Weights of a small GPT-style language model, trained from scratch on English Wikipedia.
Size: 10 layers, 2 heads of 32, MLP 192 SwiGLU, vocabulary 8192, 1.58M parameters.
Architecture: rotary positions, biases on query, key and value, untied embeddings.
Training: a variant of Muon for these matrices, 118M tokens, 7197 steps.
Each number is 128 + 24 x the weight over its row's rms, rounded and kept within 0 to 255. Layers, rows and columns count from 0. Numbers have three digits each. The size before them is the row's rms in percent of the matrix's.

# layer 7 MLP down (transposed), 192x64, rms 0.125, rows 182-191, columns 0-63
107:121143108091162113119145102137156153127144135095131055127128121122122122131124113114126127120173122129124118131117155121075132152132123136068113115127088115131061144178114131115128145140184127
083:148179143114107165134120122090137108131130145115138132114164116106172098143126109126130125111105144136163190137096123137122174112170088137168126110114117161149075130132149106105128130138082135
105:098131126148104135131096079131132153127083157140116137108147153104134131168113117128096143158128112104151165131160116109165130100173126105117152111138111093087099099141162094093167113095136136
116:147144162136161125138102111095141151139132183129128123129143111180136122126157152161117138099132079143128121152133109172088166109133078144106117140120115132130103116151113125140198133097123102
090:118155106121158112113124151109123116128107135116126130155149078152134107149107145168091166118157116129114081126175123147163140095125140140109112111185141175140083102128113128163106151121093136
080:093143163109120105152115105135120150132126127109106102118107195157124103141152112079127113127138130107100083125103147110130110147125133165082104156140149117094153102122067103122143108116134093
118:175109116107159146138131097149135116098147145135116140111106168118139104153106080145117214122146114136082131139139133140130110137140107142090140108131149083134074121143135133159096143118130127
112:147166119162126069079183123120090133128157141150111094115128121102137097141145152149134133125139134119120124170176132084136143178096168121132119115131118159128090112107152120129136120104110124
105:136162153149145135149081103083137107107125137132096129103135128150130115167128151159102116107095112160152118094143122139142135113177142128117074162118092088176112134163104149120143145153136139
091:124164135158145129125169117121111150113126149115124146125092175134174090161117119172100127122140110143144146145098162135097103121149155099115112118136128176145088151083130154136152095150140170
# layer 7 MLP gate, 192x64, rms 0.214, rows 183-191, columns 0-63
097:109133145157119121106112121122121130105149105124183160169147161170101095076120147093150123122136117123116124066133144085129124122110111152128142128110142113131152165140166107148175147101149105
115:155174151136094114176105132146113093106143121126124121109160121157139162154146108070097117147172131126122157097142148159114103124174170112143151106128146164148171114135111132146135150117123134
108:114161138125122119122123112139105157127123122099168152150181144143139131106135117094105162107122156132120110133163130151120117161105171076131134166148084135146165128110115097070110151112163103
084:154139154145129091124110120140116123077128112105176143125120116120141135141131176138148157129141110157106078134133102119124098130107169160148169114149134127133134136112094068183155105151123101
086:135144132170161159129132105143101160125096125128133096164121167144120103142111125104136156142143126142120158109113107112150121194122097136118121147088098144137164107149085166104187130141116147
103:108079154133157133127117126160119126139095168089136132110121178156114154157102120141110164092168090164114160145174154108155123164135131116136155124117154134093166141106149116131127143128144146
096:131115144121126163135081129127159149143112131169158177121148158155120149084084085110142155115093125113112125106107119160166128098136124170164115082117135112123136149137141116106154127160164125
106:147126141154151182147119096094138154093103142091112135134155124130144159150103110135129162114141152176140088090125157105105114123141098082177107093155128142155115128131165099118141124133125142
099:116163085140145136137153149140098103136111135144080137115153148127139076162105075085143144118133117144116123110146151146157078144122156138136122117128119085111172160127114150142132146126072135
# layer 7 MLP up, 192x64, rms 0.194, rows 183-191, columns 0-63
099:122088136135186154123113114134116125137108132174128115181151128131109096111120140113147143141148121102106137110114159121119127167076106115122141099110146157150131183138164156183133096122153150
102:084131128154164130127053118140136138140110142091111124121132124075141109132162126158127106135120100121147169134144120080168121132138166124122153151098153085101137105155118148135161120155143145
101:127081142116144135119113137113163114156156109115103130095117106162152137155106137122139145104158118072097140125085070185136141108150150176140150091103130135115112144095110134137148109129125134
090:197140112135136102114137100153144171111106180098157108131170128096098123146107134118157131133126176141127150122146106137096114145186130125121130193133107105121133122110144117154144140138130124
103:167128113132099122141127140103149121135146149107106128104151101145176164114113151148101095112147139152136166156104171148148133084150155101115123138152089128134138174086179115100125121157105131
102:087088124145140096174131137136106129134122147119154122152135088153178102149137156118100102093100146127128139123090139130116137130155140147188141128092115162115146142111156069106108160136130114
099:136097135118091176161110136094144122134119149108147132108115126146129174099056136102124139120148150136136147134134112174107131134104094122157115114123154106115134126105129170126148140155138201
103:131155144151160113133100121162114091148128137092115078123141131133130116137166116132069113111122092111149128084166126123108163150121108155157125136120119125142090124173102119113134120090114189
096:127175136091132109116179136125167139137133093144128130112115132132142110169137095071160146089155108120158123106108134137156117124093120130140123097118100118154173139141104165110077165130118122